Weights of a small GPT-style language model, trained from scratch on English Wikipedia.
Training: a variant of SOAP for these matrices, 101M tokens.
Each number is 500 + 50 x the weight over its row's rms, rounded and kept within 0 to 999. Layers, rows and columns count from 0. Numbers have three digits each. The size before them is the row's rms in percent of the matrix's.

# layer 13 MLP down (transposed), 384x128, rms 0.156, rows 252-277, columns 0-127
092:510466540439456447519524463493474491481520446488561500500527469482484493563422527470442538536535559451573442422539543440440500593564469528497454460538400588405510471403401483641556511579577547522491501541465532419465553506532491420474508561520501573441481556603517526558411550498468508502477453510536511478542509556463555476511567557506511460505563439427528593555555506476404599514455
084:513508571479556539446510467540484456589523593477528458611546508422476489544521433471482564518499613519455476485645449521588513492499585462459533475564419428526432487500574512534498415510505504551518410559505544570481556461595479474470504506498445476466530461608473532509568509466558542486490524522481564527515506360409457505485545512424415451417474498493540448535527539508560493442418
094:521506377566525518466632528489424483587520557392518555557574572523509504454538480481476544471522457436440539557430442540499484522471607498500496492545460494525466497444562496487475575474478450419499506475472490555491482558501364427568538610436533519404462568417524480580500508516460586542467455463470524509471555499490499505541530497474451484450410463573548533501491561477396433542437
105:506458483519554496478434474530505478399509588449424523497541604468539555504449496475461516478504536415537536553499497475570527492444538539575534436436493527552537446569565455505521571552445470460470406464469430473539601402462413534464537576468532563506514516498416488573493487610496602472532531553507427511462480432445527500462561470532560623462544451431428556452480549590471532446490
097:541518529455624449487591478565526459447573498414514471519490513477576556423574447452515560430452527453461595430514483582468405570493570514564458490524519494475543479559484496577487516454521496498523529530524475511497596488490465476532467477483535514560538526391540507518522526546477422595412494547424561437467608415520585540550500484589497512463461569564487537557442418587486457538513
097:488391550537522482474480551437541466520449517554451538550567512448506516536489481393504448524562520517513528594519536575464511505542470524511557432478478565483573522530487533516494535544661422486546480478517414514401502465541465395562495551516554477469533422520479440564508465496550383494486526446506393460487417535491506482434553479364507511522474488489411483435606559530566508579529
097:540512467424494531514498517568495515501603449438445509477503428505519498412573520476438513480522649533533533520477544477532536486498590461499473542519506511516434467614437503422553477488520533540535542449495618479507458416546543424512546466442611434475549444526533530460425506480520535562553460480497467493555387498523557483473444507468431529611489485506606424540537533488473550468650
112:602544506389528548556551498521481566490478409466523542520463497503493439625507519542483549384500571582556486457497524477413427461470497569540471508482495435531509430362538555487533608498419589503477477417517520492600502525507522571394501506485475496538502510559498508509473469490474497479511504502541512496504432446506530474538539490553553474527528375458488483408490473543333500482552
094:456474509412511505524454468518511421532446526529474404458426418523478508533441514577462533490534523465529434461530596462447555433416430516498415525547433489494457516426478510477560454554567468560572530526480559463550497573461484471581398590489510513432580584508426475442610514592518451512371467565520527473576494506557491570528543487525489419414561527551488526504497449481483476445469
101:534425382505408473494521504535546490533457542461510495471489431551442449466527441570525485502554518532570554568447529490414469623475551559440430610477441510456529574543455543479535534475556561459416533483487370541492383556488486514510553410475453439506492464554601546442499480471569462464544485406476469435411552554518425480534468461446444502466521503567513488504545515469474452554517
088:464529514406459474505484502521496486543558513517483512507507536499482625443408514471515557570454481434473530546504473494466540548473559428463564440575464447569466454546475543409455453533526509456499413500527697538505519427451460431440474524467487519590449506493538550552619504597478520515442502484468426523425438525469521512522421537550473542429528414514502539400466585525512524465566
099:525495458422502491523584541482523455464538488509517485511494515461508556449526574502481538505465473521546504541426547511578629513497465481501530494378502414484513464530525569522532491494569481567537550511504350395530479422480562486457486492529405569469591584515480549459488438446547494445579492474448470538462466498539453528557522528543429430483531469366618530501582553591470555503585
114:423507533525506524515562475528526499428483448478454587465517577508514514498528538478517500460477467604512530458502477549411466425565524467545473517551513578486516522469548450596495588511438456520522398513387475461527544503366534510422526463508461516485533500450358498495441539504480454448494452496428451401525512475405541432523584536603493495369523516545489568430573501540533515462581
091:460473537522400466539456473476479538498540457488554517529490513386480608426505495599521517475537568513497572476588495446469484532617496425488536464478502460491508591455516517565418428460504460591517566522521491442604506541614569451497512548613461538528557532554467560489495473494562478484444515528512450484402449584461489507485488496394431528573415476501403513483508568466471418504533
094:495501430443477556580413504534537535496544508446476340478470532440591477420515450577525543499488499506567395554454508562535438481526469486395502463488481491443408436514452498506486439584489467458504534565465463550496471518565522458505521421489409551571467525576500497431655464535488476568512524455445486507477455477534473500601540439558516516432435480553515503372469520524463484540526
089:504478514524441518462399497422587444445540527429554563484523567529614451510407525434473454565649556455566434476518526456393538541442450550524522559513465513513479446583436497460484606496463427481550509503564483571566521452524483479504485547527457543512410554648468549495469478478519520502476532538549485528508517468445502549554537506547407498557518509447471494428469573509530414537493
104:521584439546494502585595507454514489527438538489462466481364483473467447489508550421488464446596568523522512513441468511493475494540545654494525499549507465495400481418545493466469487571455476550405470562453416490491554481533480579425501514539457515562547467491554495534543438462558593501565420435518483489497409491444406469507372490518439470493442517497501481486465589502478478531601
111:492535439544535461620434471563519504485465598415473589504511409505423551513574512473599504508462528563520571535519488574489422510506499380547450425516561468476588558447479401520471511527498558492482566390506426448575562555470526566552488432478436521526526558511450494531415515564509464553534560503556432464518548521548487495519552482503525475584480491416589535518494404524503458470478
126:394567537425474538519428553385505409474574405533468503429484485413566437472469514514430499503436456483453535478461600520498489510503516482501524517475559521532517501548487493439510545559451439431413429486559462516505431510565354497491462521514512470422546464529478479494394600499444493463391537468479496483532587549488500483534468412520588461553530474509553576463473476446445461592515
096:502525499432416519492490493448412438546495542515493491594479428593489507485509553528402448506540517543410540521537524487478509460602507473578441496535393506513530489550464536512422452400554538571469520470505489395476523584426509484410426600538534514583470482440461500464490477558537511434430541471482447510489533555612459488555470555421500409398452467519469497542479449403527434504504
110:446462529572428546540448517491560451432576489447542478491562469546527378499432461494582474524502500485494542456500530483467485511422417520568470471518447526459450499532412568441418534449577545528575474586564513398444406408499553503414533492545500475589533497484529467457465508560496554596496522437479444518450528508565417541553387564521507558491448506519502498618486482515556565453482
105:529462528578471481537522542458576472519498503518579493544435466453546493475481503545532486585443468540504546590442581495577590496517528375492449528541483435528515505598559534482453456462589477519561522502523434436517579500537489443560562546444469475496424564508439462538624527495425426544538532457464549482557547471463567478570461553545487578545557423552547532475388544522456532418422
107:516493478513606524474419516476543520554479489551506449547397477531366397555447541430478516425525447489488455478410460501519533502376524491589476574489474484532477506430577502519388571540488520477518485474503559504474559545538513506433463422474482542530601532499484565485528456530534427493488662468556479491499602481445587521527506503498534426465498543545427428518515427490430556495532
116:461511547470541463471450477516421460376557514451474549426500559529461443573463583476554512436448570527514457545540609545397516491435462576511500453456522523489521423562579546440432450586467471507545593426563568519508496472518399514478560451501576482487544554519523464567441511551444434533504532495557517465427535523571482482485609435536564442500479526485475472440467546404476426520525
112:438562570504497466526559476494427528526504502560492449464544491490561479562427358474509516585450573555382464478524532464513593468519482508502396523539501542502442509508523539593470405519571469498463513486493514534548476586405460541411522531501506353501457530535468493436506451549494471562555545431462605532431534555556424474448505567435578529488522540522477486514512446546425512445569
115:485499484524414464527399486547545566526539585462572449444514494588495510499521467489555486533383534483524416519483488486549494457503559382456465495596519462610457439326514507534529529468525474601617503493430506567509515500477533513549494468600543482531536481481504518488486484442475504465550578487457509621455599484547562549487446487438485542563519483552523538560535434515551569519527
# layer 13 MLP up, 384x128, rms 0.163, rows 253-277, columns 0-127
091:492488475504529500594519457551491488476530484528582399531535507523574476505540488525486449549443593528453519551493346525376610516497493502595506479530518413496459526508604536508529443536539490474381548483492425543508441413537549596429412542529508569480435469455499442537487499574516478423540475493479568621493510507499490422568509517533452458548484484514476532437545407516585500503498
100:539473522551496506562453484487575572442571505548572386497524522593496495479462469565492498560522450493583607455580433550440597550562418544563516474455508479555478500478520481558578530426451548454437475497471542488587425510459494568504448432521447562498397487431547547464479479514457510478555526470493418547512454522380436464469559470504438538544547488482525523414393466522539438488560
105:441585466586517426457549490509462416455492530487516469550478479433522530535412443511489571500596524493572498595418486508522472444462503423528547495443477549560532472477462517552542570472435464474473489537520596652516538384570502462463468393449539508505555531528536500539467542477508517432438437542462466433481518438471451449530510445478418571622534543493403502524451451453489451551523
095:499503487505484586556466411428518515554472521444506438528511494557514479523439488559516515516553527495520474511468488576452440459588504417565608546548513398488522494518561554545508535479489509430549513515496544391501496441433497475527569465432396436493528416444416512507516544542639287544554474555481539479534455493423483506527460478534446472570544501519527533482502484509562433535450
095:473574494395595517419548530413549558485505563471520479468440520464521352468483519463501483488432507506476564510566493553490532519490523457516578411533485493428472521425481583520516589454476483470376551538527488452472585489547403445538567563551497568524453505387473562490483526574532457537438489435541515428473517509487543520438552513501498478498472463555452486469526497525452576624395
095:488504388581490558527446479429493527533464495627451551458484516466494539498481452508552553487552464625483474462537477439543490498531489550493522495459570435624450525472557468473391488571418502556459534530483450475546475528448521544484518488471458565440496559510423535552404488534495514518444511515514539640415531437484429651455433424492547485518494584573449515482492561533530498542486
111:538480477494546539547517509540437611427449448476533424557460552500491523603495585497543536465492487540593490483478518482511445470537549441558583493475537609508405570591457502521484451409509390474502528470454485483432515500456626463500511650517487556455559484459433519485468586514507527501534579443418541439433556449474474447449483497545469504549594540505461552417462556521497500490479
097:511512479409510509559447449469475519543424555552580513590559493460506543448539471557517578483559552524520571470447480534525530498546461562482474594525558391497483601547527494468542473511436415427530459415539497436473598514469511454519511500488490549460490451425511452475519502544459477389507446500413488404462412498447480433428525464474508490508407453416518454635572479486543467582444
106:515533418431545544469463544510551431476529604428545468433475489507534505487445566492503605456498487596447466555454572495518525496477490473536563566517500510466595447407497514508507451468520533496495370488466496429512509467419512494494477542496402425589510514479555498453576557517466488441489531544517521511542530405452456450597503489440361441507580552437595542443515494544545572420443
089:598563492545525527429552546512592476448494408454465416468419514481487511465524443478478533572498502523344511470499554432515428480498451571470417594462459542447401439489560505586489505523548547502497583517470509494523403446548479456514509469507528498455544403490533527546523521403496495472514478571579585468550604474539517511506529458474561512403574450586490487503512516567520444437439
105:407563472431532496500619542555483511537447541519364470492558523481518498450534513460492430438584520477518475544458493460393511516478527554554573384545432431424450531500394584490567525364475482511559459459509530576486512528548480478547616456552544394511492530569459462509505467454492491535565440595503495509516494510459540492460518469547471555566545509494511511473462384543521506544519
110:558514512452456448610516475555475502403532495459495519523518551519518417510483589398510443491536494463476543474477441498578453516499587491604490562452515478380581538482490460613416520536523489499579405453466636510464518440527504463490489536509421428509444456444479494423519509380489527533601453565527531441499440504440500541531458538472502486485523553470565527500615485507424495532547
093:469546619590453492489534479484502505418533520480442506490406567491539428594536488463509516400432506477460508584482486488395496428533411585522492439523471569502541466534484408526452510558568479534499613501468590458563461486481610511505534524473533492476423508476504563523557476477572498505504523525505459520466459484463461514512624392459465543548577541458578560497518425543450430436558
099:537497575501537542536479476385618531553490546460533463505459443538503512497480559426543493473448615471476533539555485396452465433484459511534483588513443475457531547479513495538483509444568476466450485528546599521568551431576483567436465480406577458541532449435425548584468402519463442448588546552575554539530481538429530453400485524458513570473592507495504474453456491496469435548531
094:495505452530446607426505408523469512442590500538419439552521509468556534454541531529520569477553415501505540425531459543546504499578561595483542502528516417548465602573438519502550543417505551520549521450540594356455501504508508486509523515478477483495445493542546541567525535487526476473510508441549552432451441539553450437586427529423508460457423442555405485448568524494453521424565
106:513436565450453551474578486533548497512494500521500491546473514449510404411426506514584501390469572599484448511510579481433426541579412441565586470507463433533518560523484520574533455535626432430570513554413582472462495513520462477480534503393480532550562529459452465463487540532522474447572496387529472527457457509390472527450539484465572589489559508522537511452477486536462483525521
109:425554471401466493483565514457565504510525468531605503445575557523494535447443526579451498505476497618458516483503540457506556486452470585450552556514474502622400507498553495535613419520447431506580502534487597535567513526566486488449535448539483470521470493477517544472601500498494513567620428511545496501488455557487444473539482484514534472511591394524476423468556527403584446505450
111:468456545474482480354532505418417485429547502474551488512435540514503447519462508544587535494507445444405487378392525534494529500476495421533535570456489512606551555455518421502489560532539447493521447537461495462562489427514488502495505451575442552535475543523416523481523557514563606492486533466484538455489627474503480635464475433590502553497591529502504529480492572426430465490466
099:539478451500497509540496457497481488465584524562535542491519573434502596436542532407573491555531506518504484539482459466503528539534419530518521521427463486554614583510446470450516599476492504440447459451481579570544444550540484481514630414499589571461605493480524489525472481482557498437538507494545496673505455589493575392505527492496496519391546470428438508466504515540487458449466
103:501456541490499464550490453470400489559534520435493421448520510547583552512451467539517508519563491499490413493531499410540425527538445518439500489537460443584443517488528519498472458533526539532536510521508571563413494463594434565412457469496553630497579469468562487579555519465526572543533455393459591505575552423455553555532479451527452457497580465542538479515502538606434479369465
102:571434561533540528481422465492572494517474554552563490524573505563536486479563443528488535408436455449427477565555480566502455523525472384412460475576475526406480545485485484465500549478528400500505532437483540473439491556603558513629386447419423541476445558462481438513542563483542532571499562487468485451506491543444494603452489418533494536531447454540465473468464555436464536514438
110:531532523440506453475628469436538533507548579459498517447507565531472433412516485526562582614432475513457555456550497509487419471472472495449559449549472531463565490362575541425408483514459496467551495446530421515457488425588526503503518443517469371397463507464485510495547549587570513489519531535445451551454425499598473562535483420485518501552450544511496406544501499540501470473469
115:535491401454536508519400465468613482574518555491461486488537510424526489523529496581512554437426530523424425489540518448570483486514495450583457445520550494517512468433518555464527478541458561452483533493524563505461432533556483505495535606504592467468542576597497462388462523555449561473537537545416555639412522474456453548517415497479499445499570596557477568501489533434562546455496
102:516513561531672468517477596473482490502471496499526509483368528529537450458512422497398456406464521523528440397511550475486503542511491489573455473517518449494517485457539527550465487493457457495535484369450500550481462530521567481435480620497488498438511542571495568464500641528424490505430479525490496594581435423493551498498444505487597559466559424496484424502474485577539517548525
106:509534500471452487518492465440592430439498507445548561508522460570525533459437519487514628505487455481425454476479522383501506481498495469447556548497507532486633507484512614460571550489619465507470535480456517487535492419544574397442605535524517557528541529463481521559534449500444533497505580480489507495361571430430495500592518607502473545436479474618484534550490529508524548522466